Weights of a small GPT-style language model, trained from scratch on English Wikipedia.
Size: 23 layers, width 96, 3 heads of 32, vocabulary 2048, 2.95M parameters.
Architecture: RMSNorm after each block, rotary positions.
Training: a variant of Adam for these matrices, 83M tokens.
Each number is 200 + 20 x the weight over its row's rms, rounded and kept within 0 to 999. Layers, rows and columns count from 0. The size before them is the row's rms in percent of the matrix's.

# gate: layer 5 MLP gate, 256x96, rms 0.0784, rows 68-91, columns 0-95
# up: layer 5 MLP up, 256x96, rms 0.0792, rows 68-91, columns 0-95
# down: layer 5 MLP down (transposed), 256x96, rms 0.071, rows 68-91, columns 0-95
gate68,105,188,178,208,191,197,194,198,197,208,189,187,221,199,170,187,220,214,188,213,179,199,170,164,214,214,225,250,191,209,173,171,239,206,225,210,214,189,237,210,167,186,193,191,214,199,191,186,188,181,189,205,188,164,188,222,216,180,204,173,210,208,223,211,234,220,219,222,224,201,197,174,204,147,173,147,182,220,208,209,195,210,198,242,223,204,203,210,222,224,212,206,188,188,189,198,169
up68,109,180,213,190,181,193,214,212,215,186,196,211,221,229,211,225,215,200,205,211,201,217,182,190,201,188,248,160,232,182,193,213,193,159,178,229,179,175,169,233,184,199,213,198,217,192,193,188,189,199,236,178,216,190,159,182,190,209,217,199,197,195,199,214,184,199,200,204,181,183,182,199,159,186,211,221,184,194,180,160,225,207,228,200,152,201,161,169,227,218,200,202,205,243,205,192,186
down68,104,200,151,204,240,198,207,218,218,181,190,217,203,196,172,190,181,204,226,225,168,178,196,216,208,226,172,171,212,229,216,211,198,210,201,166,192,200,206,189,186,173,181,207,221,193,207,246,205,187,196,221,200,163,225,212,214,247,199,207,215,173,194,204,189,188,189,202,223,187,181,159,230,213,176,170,171,199,225,196,178,228,200,172,202,187,178,186,191,200,186,174,196,184,232,190,170
gate69,103,230,177,196,196,169,199,176,199,201,191,174,201,164,234,208,219,197,176,194,187,217,214,222,206,199,176,184,195,238,218,246,201,182,214,208,209,187,178,251,191,203,195,231,216,226,186,165,170,216,220,205,200,185,232,203,208,197,170,168,216,217,212,209,196,179,175,198,197,196,185,195,168,170,197,221,213,163,193,200,185,189,192,218,215,206,214,156,229,192,209,174,215,241,205,213,207
up69,095,205,213,203,197,193,180,219,189,202,165,215,213,203,218,200,200,159,193,175,209,220,193,213,212,192,195,219,207,200,222,215,200,196,222,200,175,235,224,215,177,219,199,211,218,253,202,226,143,207,205,213,182,143,188,199,199,190,201,205,226,217,188,250,203,188,199,179,204,195,229,212,182,216,198,216,193,172,203,196,194,197,215,217,261,209,246,203,175,217,201,211,216,224,196,188,187
down69,090,181,171,201,175,193,207,182,184,211,184,200,192,189,180,176,199,225,196,214,217,174,181,211,231,140,198,238,215,206,238,217,193,219,213,239,217,207,186,191,194,170,196,217,235,212,193,195,200,162,194,186,189,181,202,173,245,217,208,191,234,187,172,188,201,182,209,202,141,200,218,227,212,182,210,215,203,203,208,203,177,229,187,190,207,225,177,178,212,222,205,205,196,227,211,182,204
gate70,095,218,205,230,191,225,231,218,211,160,193,182,189,193,181,206,203,234,217,220,188,172,198,219,207,200,236,224,245,215,198,193,224,220,223,215,223,161,181,215,213,171,196,228,207,211,187,173,214,239,209,180,198,227,193,184,206,213,210,182,227,221,193,191,200,209,185,184,177,247,195,199,191,210,180,211,171,192,199,209,210,218,196,174,203,182,196,206,260,234,206,226,209,203,212,222,203
up70,101,204,243,196,194,184,187,139,199,188,149,227,194,200,196,210,194,200,215,235,198,199,169,241,192,175,218,209,240,188,208,204,193,155,212,182,200,193,198,203,210,203,196,190,198,183,188,206,226,198,245,216,216,209,214,213,215,204,194,244,214,212,173,191,179,179,207,224,209,197,210,198,200,196,205,213,200,184,210,176,167,186,227,189,155,216,185,192,203,183,203,160,214,183,231,203,175
down70,104,172,198,210,177,215,184,192,235,209,209,188,205,166,240,181,205,180,181,181,217,176,211,196,215,227,204,199,221,202,202,217,195,173,184,212,215,179,201,178,234,220,220,199,166,167,159,180,178,178,153,213,192,210,186,198,198,197,216,173,215,157,205,221,188,220,203,233,197,222,213,180,175,214,166,185,221,204,232,195,189,169,174,208,180,205,180,172,198,185,170,207,203,229,193,210,202
gate71,106,197,178,226,195,201,223,194,231,202,220,190,202,184,215,190,219,211,209,216,203,205,182,180,225,188,184,226,205,207,197,204,181,221,272,168,257,211,180,211,215,204,191,245,202,205,217,209,204,228,195,182,214,190,220,221,189,230,200,201,197,203,208,183,234,215,193,178,189,213,160,174,225,200,181,176,220,211,190,186,197,214,196,201,206,239,212,171,236,222,216,197,202,194,162,210,177
up71,094,205,181,208,189,188,205,191,214,215,188,206,222,192,180,159,207,218,211,218,194,195,174,199,225,229,184,230,201,175,207,178,191,177,232,172,220,194,177,205,221,186,195,200,223,198,207,232,216,212,194,220,198,172,217,186,177,208,211,233,194,182,208,194,232,239,181,178,178,243,187,172,172,205,191,169,191,189,191,181,216,224,192,207,235,254,229,182,225,186,195,199,211,204,151,205,214
down71,125,194,220,206,188,201,198,195,156,177,199,202,212,197,173,205,185,188,181,199,235,215,193,219,191,216,190,201,237,151,171,225,169,161,168,207,200,209,225,193,206,198,190,233,190,200,205,186,205,230,211,196,183,176,189,216,186,180,190,189,206,212,207,188,195,249,191,150,191,184,210,194,200,199,219,189,193,183,214,187,212,183,199,196,196,186,172,248,195,215,197,168,219,205,237,146,179
gate72,107,188,196,197,233,246,215,178,213,205,193,195,201,200,183,192,206,185,219,185,197,167,221,226,218,215,213,222,221,209,178,192,232,220,209,201,252,200,173,224,218,189,182,209,162,217,217,177,189,196,196,193,202,227,209,209,242,220,211,204,165,200,208,214,215,231,172,206,166,183,166,153,210,191,179,214,178,225,177,183,196,192,222,193,201,195,198,205,164,210,224,192,210,213,176,188,165
up72,108,210,211,240,201,192,230,237,201,168,207,204,200,185,173,220,204,215,177,179,178,223,213,204,184,215,188,210,197,179,219,184,192,200,185,189,186,183,210,224,163,225,188,170,219,178,181,199,219,202,169,200,200,222,194,180,190,217,195,199,250,214,199,224,164,209,210,199,215,228,196,258,207,163,195,190,169,211,220,172,208,222,175,166,238,209,201,189,188,219,193,230,218,193,189,207,189
down72,098,208,200,211,177,194,203,179,198,194,196,194,173,218,220,239,227,190,195,196,206,191,214,167,157,209,197,196,220,195,209,188,199,206,204,188,191,236,197,212,176,192,196,199,252,177,207,141,198,212,180,206,210,207,234,198,194,225,178,150,208,251,215,210,165,205,184,163,231,191,167,207,215,211,197,178,189,197,188,186,190,191,197,185,186,228,193,204,212,205,239,173,201,165,200,196,208
gate73,110,218,177,208,231,167,183,226,216,217,180,176,215,204,212,224,220,212,187,193,193,201,192,191,245,203,195,220,226,190,187,207,221,184,201,190,223,169,176,218,215,179,195,214,214,189,193,211,151,199,213,235,168,176,153,201,190,232,164,216,206,238,192,196,226,209,207,182,181,227,244,179,179,221,171,205,201,223,185,205,223,206,194,183,189,197,189,212,191,179,213,188,205,222,210,165,209
up73,107,190,190,209,197,204,178,194,170,202,181,192,223,223,198,219,205,186,197,178,219,177,232,215,197,217,156,204,165,204,187,212,216,204,206,194,198,210,160,189,193,211,230,182,179,144,189,231,193,193,206,198,181,202,198,198,220,208,200,190,180,146,201,232,206,228,207,192,215,160,185,238,188,157,197,198,191,201,214,212,218,168,233,181,193,211,202,160,202,210,213,191,189,245,185,203,190
down73,107,187,210,192,157,178,173,204,187,200,187,166,209,231,214,233,182,241,173,184,206,202,213,183,204,217,240,185,217,212,183,203,214,198,197,214,216,191,246,193,217,212,182,186,203,168,203,211,181,202,212,188,201,219,205,192,200,186,167,141,208,197,164,172,213,206,208,196,188,221,185,210,214,192,192,217,200,213,178,194,175,185,170,175,214,187,199,226,220,196,180,155,211,206,209,168,243
gate74,102,211,205,215,201,196,246,196,242,212,174,168,200,196,185,222,235,200,206,178,210,183,163,203,210,203,164,230,204,178,217,221,225,190,214,221,247,203,202,203,187,180,181,259,224,170,207,187,236,236,205,189,182,191,200,181,219,198,212,213,180,206,191,210,208,232,199,181,209,228,188,183,198,218,187,209,208,185,199,170,195,213,188,193,218,235,213,173,209,242,188,202,189,198,184,195,198
up74,112,175,217,206,238,204,161,170,189,212,200,200,176,206,209,182,189,187,223,219,207,232,203,192,218,174,225,192,217,201,211,215,194,257,157,210,213,182,180,205,186,178,192,203,227,189,174,202,236,206,186,212,233,184,203,192,199,211,166,203,193,185,199,146,205,240,193,180,215,176,192,197,224,219,193,180,231,211,213,206,236,189,161,231,176,208,216,188,196,208,195,199,202,217,217,219,203
down74,108,191,194,201,174,185,193,197,206,199,209,191,206,208,194,238,175,197,197,181,224,225,193,185,184,209,224,229,217,195,184,198,219,204,161,224,255,217,184,190,206,229,214,189,190,181,187,224,189,223,229,222,208,162,188,190,198,258,202,201,225,220,192,235,198,182,205,218,171,181,221,221,192,219,212,221,194,227,207,187,201,205,155,213,239,192,190,209,187,162,182,205,179,191,215,180,228
gate75,102,216,190,178,226,185,207,255,228,218,209,184,249,181,196,224,230,170,190,190,185,221,173,215,219,221,197,223,170,211,196,183,174,211,196,196,218,214,179,235,202,181,174,189,212,212,212,192,209,188,206,216,179,170,208,206,197,211,166,194,220,215,219,199,187,209,191,209,233,198,186,218,198,171,176,189,206,189,159,182,190,199,189,213,192,204,181,222,200,260,176,183,199,193,230,203,167
up75,097,174,187,218,215,210,184,179,187,185,194,204,147,195,194,172,193,224,223,203,227,155,240,198,214,191,222,239,244,200,198,235,218,210,207,222,172,199,250,218,215,187,207,219,195,212,211,191,181,193,175,200,219,215,208,168,198,184,213,192,210,210,204,184,225,196,168,190,185,164,219,193,177,222,199,242,192,233,201,211,204,207,198,166,206,201,188,190,217,191,200,222,232,201,206,178,208
down75,098,191,182,203,193,227,219,195,231,197,210,203,218,184,189,172,204,199,194,227,184,205,220,216,216,213,184,161,180,204,207,171,204,233,211,168,185,184,194,233,225,199,202,219,224,195,208,207,213,175,208,198,205,232,221,199,206,174,211,196,162,230,178,206,219,196,157,182,254,206,185,171,163,234,197,200,204,195,175,221,158,220,205,196,183,218,187,180,195,209,208,210,194,203,179,228,155
gate76,102,197,192,193,218,197,164,222,230,205,188,188,204,200,134,209,212,184,202,187,197,186,210,229,226,206,179,168,205,194,232,209,179,185,196,224,213,158,169,219,162,203,191,216,196,199,215,196,204,227,176,205,174,206,239,210,198,245,174,172,182,202,205,168,200,218,161,176,201,220,197,207,182,206,193,169,174,226,181,220,196,224,193,215,224,224,197,203,215,193,176,186,209,206,176,213,203
up76,101,207,202,215,206,230,231,201,181,181,234,196,203,201,244,180,214,202,213,212,170,204,198,190,203,197,200,270,194,199,179,173,226,211,215,174,206,218,212,197,203,213,177,183,213,158,212,235,223,194,239,214,230,195,189,159,187,184,219,195,234,207,207,200,217,214,211,199,216,204,199,183,224,182,177,176,203,179,189,164,193,181,163,191,213,227,210,203,224,202,199,221,196,203,226,166,206
down76,099,195,196,207,186,195,197,190,195,203,217,226,175,200,181,208,206,214,186,185,198,145,220,183,194,212,172,177,209,190,193,190,180,230,219,217,182,212,193,221,201,203,205,226,263,189,206,213,187,216,208,164,215,204,217,211,189,217,172,182,217,218,168,201,177,195,205,183,196,182,195,212,168,170,203,215,205,169,191,193,237,192,154,197,161,178,181,177,196,201,183,256,194,208,202,228,172
gate77,094,196,209,229,200,208,184,208,183,203,175,195,223,186,195,221,210,186,193,187,172,176,172,215,236,223,227,260,201,203,161,189,189,203,239,199,219,194,174,202,213,180,179,178,203,189,191,240,176,192,209,186,177,203,181,189,218,219,206,194,202,192,203,214,199,216,181,194,186,193,177,156,169,176,146,140,185,220,213,204,207,240,191,190,204,196,214,205,193,187,202,214,204,200,180,197,209
up77,103,196,156,202,178,164,214,185,201,222,190,210,189,233,212,208,224,192,211,211,153,205,197,190,199,205,187,189,208,178,217,181,218,211,178,209,166,191,231,190,216,202,184,219,187,169,215,163,174,173,240,232,225,219,200,205,183,195,208,183,192,202,182,197,190,167,163,211,201,214,188,210,181,227,200,166,201,210,211,202,215,206,156,203,215,177,169,243,173,211,193,220,197,179,188,173,219
down77,091,222,212,210,175,180,172,183,206,218,185,202,213,200,204,187,171,220,205,226,208,172,188,183,243,174,199,208,203,213,208,187,205,193,205,182,210,188,194,200,227,188,185,199,186,203,251,230,199,210,209,224,230,193,173,178,181,249,176,209,199,228,196,176,196,206,180,205,200,208,258,149,238,200,194,179,184,180,190,182,210,189,197,142,196,200,204,205,194,194,177,232,195,215,190,197,201
gate78,101,197,171,184,198,193,187,167,213,219,207,186,253,197,213,183,201,215,210,227,202,196,189,183,226,205,212,225,189,238,158,182,208,205,207,221,214,214,202,200,217,189,173,206,190,193,199,212,208,216,184,193,187,232,216,222,224,208,193,213,216,207,217,199,169,232,208,195,236,216,194,205,156,179,161,193,240,219,193,175,215,183,229,201,156,196,226,212,183,237,195,194,186,224,170,187,172
up78,093,207,203,175,225,193,203,192,185,203,215,214,216,186,203,193,194,222,214,205,207,244,192,219,192,226,222,191,146,234,184,191,181,227,207,229,199,166,212,225,170,193,211,243,194,198,181,205,193,193,189,205,241,222,184,188,206,188,158,222,211,213,223,165,194,174,186,228,200,193,210,179,169,186,211,184,212,197,173,204,233,187,206,198,181,219,161,206,186,192,173,201,183,203,155,221,215
down78,098,209,177,178,192,218,217,173,194,227,196,198,181,190,200,191,188,174,182,178,225,205,179,159,179,235,199,178,197,221,222,222,194,206,197,154,199,197,211,211,234,219,181,207,215,189,192,195,179,200,191,223,198,181,155,229,192,195,167,193,179,225,225,209,209,208,234,217,229,181,233,226,214,167,191,223,186,247,187,202,200,201,215,186,208,225,193,194,215,216,191,188,220,187,214,242,172
gate79,101,177,199,225,241,207,187,207,212,206,206,181,219,193,215,170,222,199,230,153,218,196,210,203,234,203,166,194,206,213,222,202,210,222,228,207,198,235,186,189,169,196,146,187,178,187,197,236,161,217,185,208,154,189,193,208,199,211,214,189,202,247,190,226,203,220,197,203,199,219,216,200,206,221,179,213,192,176,206,193,179,203,244,213,234,206,195,184,213,228,205,211,195,230,194,201,213
up79,101,204,198,223,224,186,211,185,206,191,199,212,233,180,224,202,216,231,202,193,206,177,223,184,201,209,154,198,214,200,231,194,213,184,209,222,184,207,214,224,205,181,195,170,197,223,190,219,133,218,197,213,170,207,161,181,192,189,177,189,218,218,196,236,192,202,208,178,193,235,168,220,213,177,208,245,181,192,195,202,179,219,252,210,224,202,191,182,210,204,203,216,199,239,183,195,212
down79,099,184,160,214,201,201,206,194,196,189,207,233,183,174,213,234,196,199,188,201,193,158,188,196,183,212,174,188,199,190,226,219,183,206,210,214,168,198,200,217,199,182,191,240,170,205,208,191,199,214,166,205,205,206,165,207,190,235,187,163,181,187,211,222,181,187,191,200,249,193,196,209,216,190,238,199,195,220,203,207,185,190,234,243,200,208,198,174,193,177,190,159,227,187,188,238,153
gate80,104,220,203,213,188,234,251,163,185,181,236,194,205,167,172,223,202,193,223,183,192,208,216,192,198,225,169,224,222,237,205,214,203,208,213,155,219,228,218,191,188,222,194,184,213,192,225,223,208,209,199,208,190,194,189,196,203,193,213,199,214,189,217,218,209,187,211,197,145,240,195,200,225,193,171,187,193,232,194,219,166,203,203,222,218,206,212,186,216,203,205,219,198,194,195,139,191
up80,103,177,176,219,198,213,185,209,218,221,178,195,221,210,225,211,215,166,153,193,201,196,179,208,188,189,205,162,198,191,232,201,220,197,223,226,198,162,204,198,210,208,197,233,191,228,179,172,194,209,211,198,213,199,196,172,201,188,205,202,171,208,204,209,222,189,193,208,231,151,248,175,199,219,219,211,193,174,214,224,192,203,212,195,225,181,176,176,193,206,203,151,220,229,247,201,215
down80,093,189,214,180,242,182,207,218,223,204,214,190,216,206,185,240,171,204,215,225,228,214,209,202,262,211,214,180,211,201,197,174,211,216,177,210,195,185,177,211,209,202,189,215,167,196,211,186,183,205,199,209,191,206,224,188,218,207,227,196,190,155,189,214,230,174,229,197,196,189,150,222,173,207,204,189,224,202,196,168,201,215,205,250,176,202,194,205,201,187,207,174,192,222,150,192,206
gate81,086,205,199,158,235,212,202,176,214,201,201,205,224,211,199,182,185,231,198,194,216,177,183,201,196,195,183,221,218,194,245,171,225,175,212,164,170,218,197,149,169,220,204,206,154,223,184,213,203,182,184,172,186,177,217,198,217,199,201,163,211,197,183,218,191,201,179,193,181,187,224,177,199,195,199,147,204,216,209,203,176,212,191,195,222,207,160,209,194,180,209,166,214,192,176,182,216
up81,090,191,169,183,196,205,213,194,222,234,182,197,199,203,210,234,201,168,187,156,190,201,215,229,198,182,192,181,187,213,237,249,222,198,212,198,203,238,190,177,211,217,199,197,195,195,186,230,206,211,211,210,209,220,193,208,213,188,229,184,218,188,225,191,235,230,174,204,205,196,187,195,231,219,193,189,175,178,223,245,190,192,166,214,195,196,186,191,226,231,229,255,184,202,204,180,184
down81,108,209,211,196,199,201,204,183,195,230,196,194,183,192,179,203,239,171,196,204,216,206,183,194,200,192,167,177,197,201,245,200,158,198,199,205,143,185,196,192,200,216,210,255,229,182,184,200,218,207,214,209,207,190,196,222,205,204,196,204,202,200,211,201,211,215,223,170,195,204,175,204,217,222,190,191,195,198,209,196,219,201,203,231,206,188,201,155,181,210,167,194,206,204,178,257,127
gate82,107,204,219,238,228,261,198,224,188,209,215,194,201,185,204,215,217,199,195,188,197,173,205,196,225,183,186,229,186,217,203,224,206,200,217,219,227,155,215,169,178,173,192,184,172,183,199,200,186,235,212,179,178,200,193,222,249,231,226,201,188,210,207,221,223,215,191,195,195,230,224,178,199,191,168,220,192,192,202,218,187,213,194,216,176,206,210,196,189,226,173,180,239,228,187,223,196
up82,101,222,219,160,186,215,216,211,208,205,202,193,238,230,181,191,192,168,164,166,196,270,167,198,194,191,166,177,189,183,232,203,191,190,197,177,208,184,214,215,199,209,204,216,191,189,178,165,202,186,206,189,192,196,233,201,207,212,195,211,215,210,175,202,193,168,190,213,224,204,214,197,185,210,193,231,208,195,205,198,231,203,165,198,222,251,228,167,166,210,210,198,199,207,184,224,206
down82,082,207,210,193,202,192,207,206,181,203,190,196,189,204,193,245,181,168,187,170,198,211,213,210,217,206,181,176,188,186,224,164,218,214,199,239,188,194,199,205,215,257,204,204,226,213,186,183,193,218,193,190,188,177,214,189,197,255,223,201,206,221,199,201,184,196,179,192,193,215,151,236,222,251,222,191,215,176,203,202,222,211,187,185,220,172,184,211,173,183,235,190,219,158,204,183,202
gate83,101,202,200,184,220,252,209,211,221,221,182,193,239,189,184,193,202,212,222,201,162,184,223,177,228,209,210,188,188,189,210,222,191,218,181,223,253,210,213,214,168,171,189,204,141,194,207,235,216,224,186,218,189,217,224,207,208,191,189,228,235,210,222,205,204,226,172,210,215,221,174,183,213,207,178,157,218,226,202,208,206,197,207,203,199,182,201,212,199,236,192,178,191,193,187,198,191
up83,103,206,195,211,206,188,239,197,210,204,207,202,206,199,185,182,196,176,214,175,201,215,172,196,182,163,231,226,189,178,154,183,214,204,212,188,222,156,201,216,186,203,191,225,219,191,154,185,224,188,206,180,204,201,216,194,205,197,163,163,198,199,198,198,183,219,205,153,188,166,196,187,216,224,205,217,199,170,202,242,230,227,167,199,218,227,206,219,226,200,183,224,191,232,180,195,221
down83,088,206,217,191,171,223,209,203,183,175,198,191,211,174,170,208,221,180,178,218,210,193,229,185,179,225,202,177,208,217,200,203,195,205,219,209,235,211,200,212,216,226,212,171,182,201,208,200,215,185,191,208,202,190,218,218,208,249,231,230,205,195,190,191,211,187,209,211,120,191,199,160,218,231,184,180,187,202,217,204,228,240,161,207,189,195,181,201,191,210,172,229,201,205,167,203,219
gate84,108,206,201,193,172,216,174,220,234,198,219,177,213,201,201,218,218,192,226,201,183,178,206,220,219,214,218,249,201,196,196,248,226,222,197,213,218,181,203,231,154,201,181,206,197,180,189,224,211,207,185,178,200,170,199,188,250,166,215,214,197,204,176,204,199,230,181,237,197,202,179,195,173,163,178,212,205,208,214,210,183,216,210,186,174,176,185,160,207,184,186,206,209,196,203,235,178
up84,112,199,201,240,197,187,223,214,199,212,197,191,208,177,204,184,197,219,176,207,214,186,208,169,183,208,233,206,191,201,188,195,216,180,220,207,235,235,215,205,245,171,189,178,175,206,175,210,197,206,203,163,169,207,198,191,217,251,172,207,154,220,236,200,210,168,183,199,235,187,207,228,218,249,202,202,194,199,172,211,175,207,183,214,212,235,196,210,203,202,228,190,214,213,217,192,221
down84,097,209,209,208,217,182,217,223,174,209,233,221,203,233,199,192,198,211,180,213,205,189,205,171,210,182,228,186,193,179,222,211,179,221,196,187,190,186,194,198,221,183,193,163,158,186,212,187,205,192,210,181,220,222,219,185,190,272,201,210,223,196,257,180,225,184,188,195,201,228,215,176,187,226,203,204,204,212,224,202,186,194,199,183,194,172,228,180,200,198,198,191,183,187,182,161,251
gate85,117,216,207,228,195,222,190,158,190,189,186,203,185,161,173,201,210,235,233,219,209,193,218,208,234,221,207,210,188,220,225,215,188,195,235,164,194,202,185,233,247,209,177,216,190,222,206,207,207,223,191,200,208,220,216,188,219,218,178,214,188,198,226,193,236,216,191,189,238,220,170,213,200,195,198,200,244,202,153,200,192,203,215,192,180,233,221,210,220,206,230,218,187,171,197,213,198
up85,107,164,217,224,209,193,208,204,205,222,192,214,207,195,201,201,209,218,187,171,224,202,197,199,189,191,197,179,199,179,199,263,203,167,209,168,210,184,216,234,232,223,210,199,194,195,210,138,207,176,214,219,213,201,219,202,200,183,204,241,193,215,202,187,217,178,202,197,165,204,181,203,202,190,214,215,211,212,170,183,211,204,143,179,213,194,172,185,248,221,209,192,212,159,211,209,205
down85,132,208,213,195,202,194,197,157,199,193,202,210,183,234,190,260,202,196,181,200,192,213,209,214,211,245,170,205,205,203,198,204,154,192,174,204,204,188,213,195,223,195,210,245,246,215,218,214,206,177,175,198,189,206,204,231,212,209,199,214,172,194,219,204,196,196,192,153,206,189,190,193,199,199,221,198,185,204,198,194,186,209,221,218,220,196,186,248,203,211,171,206,200,189,195,147,146
gate86,090,190,226,231,198,252,228,210,206,230,201,174,203,184,209,154,187,207,237,190,210,229,190,241,213,187,241,176,189,230,228,183,225,216,180,246,214,193,170,200,228,203,188,220,221,214,203,197,220,186,201,210,219,202,208,192,228,210,181,211,202,227,222,215,208,220,172,226,175,171,183,191,191,236,194,199,198,223,209,172,209,213,201,193,206,172,206,205,207,182,221,207,192,204,222,189,204
up86,086,190,212,212,198,206,193,192,210,210,196,203,176,191,219,204,201,214,247,203,214,220,243,196,191,184,213,183,210,193,177,210,196,197,189,177,208,239,204,221,179,194,207,213,207,206,217,176,176,216,209,224,202,187,187,221,201,229,195,188,149,219,196,161,217,175,211,208,202,226,214,228,191,169,197,223,216,205,164,217,215,165,239,231,153,177,188,208,220,253,215,196,185,178,211,227,205
down86,088,206,188,198,200,210,166,174,219,190,170,198,204,182,228,143,173,201,209,210,172,187,190,193,217,175,213,196,221,203,171,203,234,173,216,194,237,183,197,215,188,189,218,172,196,192,197,226,204,211,203,190,208,204,179,205,209,197,198,178,212,220,196,208,188,189,205,183,207,177,226,224,182,206,224,190,201,234,115,212,223,211,186,228,214,212,187,184,178,175,230,190,188,194,172,220,211
gate87,085,209,203,233,227,206,195,201,222,201,200,188,214,172,205,203,219,174,220,195,207,208,200,174,205,189,212,217,173,239,237,200,136,216,190,199,222,220,147,172,163,212,170,179,188,194,222,164,188,196,192,194,186,230,175,203,198,207,204,194,236,223,201,218,199,199,179,216,196,210,222,179,209,211,192,228,188,226,199,211,214,216,202,203,195,178,222,176,213,197,208,227,228,189,179,182,155
up87,087,198,203,173,146,206,157,202,226,194,223,192,183,198,204,200,180,235,190,200,242,199,211,190,214,198,196,214,195,208,157,216,187,220,220,186,228,212,187,174,204,169,185,219,206,222,167,228,231,195,215,179,179,181,182,235,203,232,219,207,202,187,154,190,188,187,195,184,201,213,202,174,205,210,200,188,188,162,176,202,233,193,196,185,167,204,205,228,157,191,201,224,186,207,183,187,201
down87,081,208,217,214,177,200,205,207,211,187,225,181,182,172,203,221,194,228,207,216,203,213,183,171,246,175,162,226,190,195,201,196,205,223,212,222,182,176,189,202,201,176,189,215,222,203,218,191,190,189,222,205,197,141,204,200,187,224,213,230,230,190,189,239,190,165,182,178,190,179,198,197,236,162,204,200,185,185,182,213,231,187,204,169,222,218,188,188,191,191,196,236,200,216,172,219,157
gate88,099,219,194,225,208,209,189,191,202,212,227,183,235,206,215,166,217,235,202,182,199,206,209,203,213,156,215,166,245,210,210,214,206,246,215,229,209,133,170,193,219,182,193,214,216,225,194,196,210,215,206,186,208,157,193,222,236,198,180,180,185,203,175,192,221,187,185,187,170,205,209,185,205,192,174,202,200,218,197,227,218,175,198,175,222,166,191,214,189,201,200,198,179,199,223,212,209
up88,106,239,182,161,217,208,171,195,227,184,187,224,195,206,236,202,195,183,202,174,174,160,190,198,206,194,171,169,189,198,208,184,161,218,183,198,205,242,207,218,189,225,210,210,185,212,191,218,209,195,201,207,221,218,225,227,207,196,220,204,225,180,218,199,195,195,218,189,237,187,220,176,204,143,197,205,218,201,219,198,180,222,250,183,190,236,174,208,187,174,196,192,204,175,189,204,182
down88,102,205,217,197,156,215,196,214,186,193,175,211,232,217,223,213,192,166,226,188,192,176,234,207,187,197,195,164,203,221,195,219,214,188,200,179,182,234,199,177,208,209,172,197,156,211,196,169,171,229,227,192,185,167,212,189,205,200,205,168,203,240,210,187,176,232,208,196,159,199,186,192,176,203,186,188,154,186,221,209,183,190,214,171,201,229,187,225,237,208,194,191,189,198,187,211,213
gate89,109,194,190,190,235,202,197,235,229,220,193,163,253,195,209,196,230,197,234,184,188,223,199,203,211,237,186,219,204,213,201,235,212,206,226,182,230,200,202,220,199,184,179,229,195,197,217,199,160,220,172,203,176,216,194,202,198,229,192,186,237,198,220,224,201,227,193,224,172,194,218,183,184,193,152,193,193,223,206,206,179,204,243,214,231,228,206,178,185,202,173,187,207,206,189,200,208
up89,123,219,195,213,216,188,235,196,215,198,162,202,225,225,219,191,198,199,198,170,205,229,182,191,175,228,192,216,173,188,206,224,214,203,198,153,207,232,227,226,167,225,221,202,217,177,214,198,188,226,207,225,192,211,195,194,195,221,192,216,240,182,203,222,187,191,220,218,197,217,206,214,234,214,204,228,230,222,228,200,190,215,231,239,239,238,219,207,202,208,200,182,234,206,225,219,204
down89,106,165,227,189,192,210,209,201,203,211,200,215,174,194,220,231,194,229,200,219,186,241,202,180,177,220,200,207,177,221,170,176,225,227,228,186,195,198,193,185,173,180,203,231,196,209,192,177,238,211,200,230,207,147,194,235,199,206,162,163,187,211,199,174,197,182,216,193,209,189,180,216,218,207,197,182,213,240,211,201,206,224,194,186,197,207,211,205,250,227,220,172,227,195,189,199,178
gate90,092,186,197,238,196,213,201,187,229,166,191,177,213,163,151,197,211,185,232,220,220,199,201,194,225,192,230,204,154,185,203,219,211,194,220,215,246,194,186,235,195,185,178,180,195,229,229,247,185,210,188,162,179,213,204,200,178,222,185,187,176,201,209,201,180,221,222,203,179,196,230,189,219,229,194,189,216,198,210,205,192,179,220,238,200,231,210,202,192,194,207,206,204,198,187,192,168
up90,092,223,189,196,203,213,220,181,200,172,205,203,236,234,242,189,209,227,207,210,223,186,207,190,211,175,231,250,211,214,179,204,170,201,209,219,227,178,158,149,178,198,217,213,195,203,216,193,194,199,200,210,212,223,175,189,203,209,192,216,216,204,169,241,190,206,201,223,176,208,178,201,217,228,203,211,183,176,174,163,199,200,168,186,189,204,205,195,200,217,213,164,205,171,170,202,231
down90,086,198,173,190,208,180,183,214,200,169,167,178,185,192,220,191,218,176,206,229,220,159,183,194,169,177,191,196,211,210,205,184,201,236,216,201,199,214,153,193,208,188,158,193,210,189,193,193,248,210,183,240,187,194,199,190,187,214,180,197,183,196,185,186,182,209,192,184,179,191,198,213,174,198,156,197,197,219,236,189,160,209,149,183,199,203,182,194,223,206,230,224,188,187,174,191,225
gate91,098,214,195,182,212,225,237,199,216,172,188,184,246,198,197,206,232,216,187,176,184,232,196,195,212,177,242,202,233,227,206,217,256,186,219,191,222,169,204,226,211,212,190,211,195,204,215,211,156,186,206,182,193,213,183,224,214,226,221,230,171,238,185,230,219,208,164,197,184,174,216,184,215,198,187,199,200,202,186,175,191,210,210,182,212,224,180,202,213,202,195,203,171,203,173,195,184
up91,092,219,198,174,218,175,223,169,249,171,201,222,184,180,222,224,235,203,170,197,217,216,176,177,177,176,198,177,204,200,222,203,227,192,242,182,197,180,193,194,206,209,197,165,201,217,248,181,181,190,196,184,213,238,177,218,171,199,199,217,202,198,218,197,221,188,217,214,181,173,228,197,191,192,208,204,195,191,188,191,233,207,213,215,187,192,158,195,221,194,182,180,178,202,156,192,181
down91,084,176,209,200,219,206,202,200,198,174,218,187,215,197,198,203,204,210,206,190,209,195,199,253,174,211,197,223,206,192,227,202,195,225,209,149,201,228,189,227,187,177,187,237,196,194,198,182,230,236,156,193,205,244,199,197,202,212,150,145,211,225,206,197,180,201,212,205,235,202,199,196,247,172,187,229,198,200,222,197,192,220,199,177,224,218,199,177,224,212,192,213,190,210,212,205,181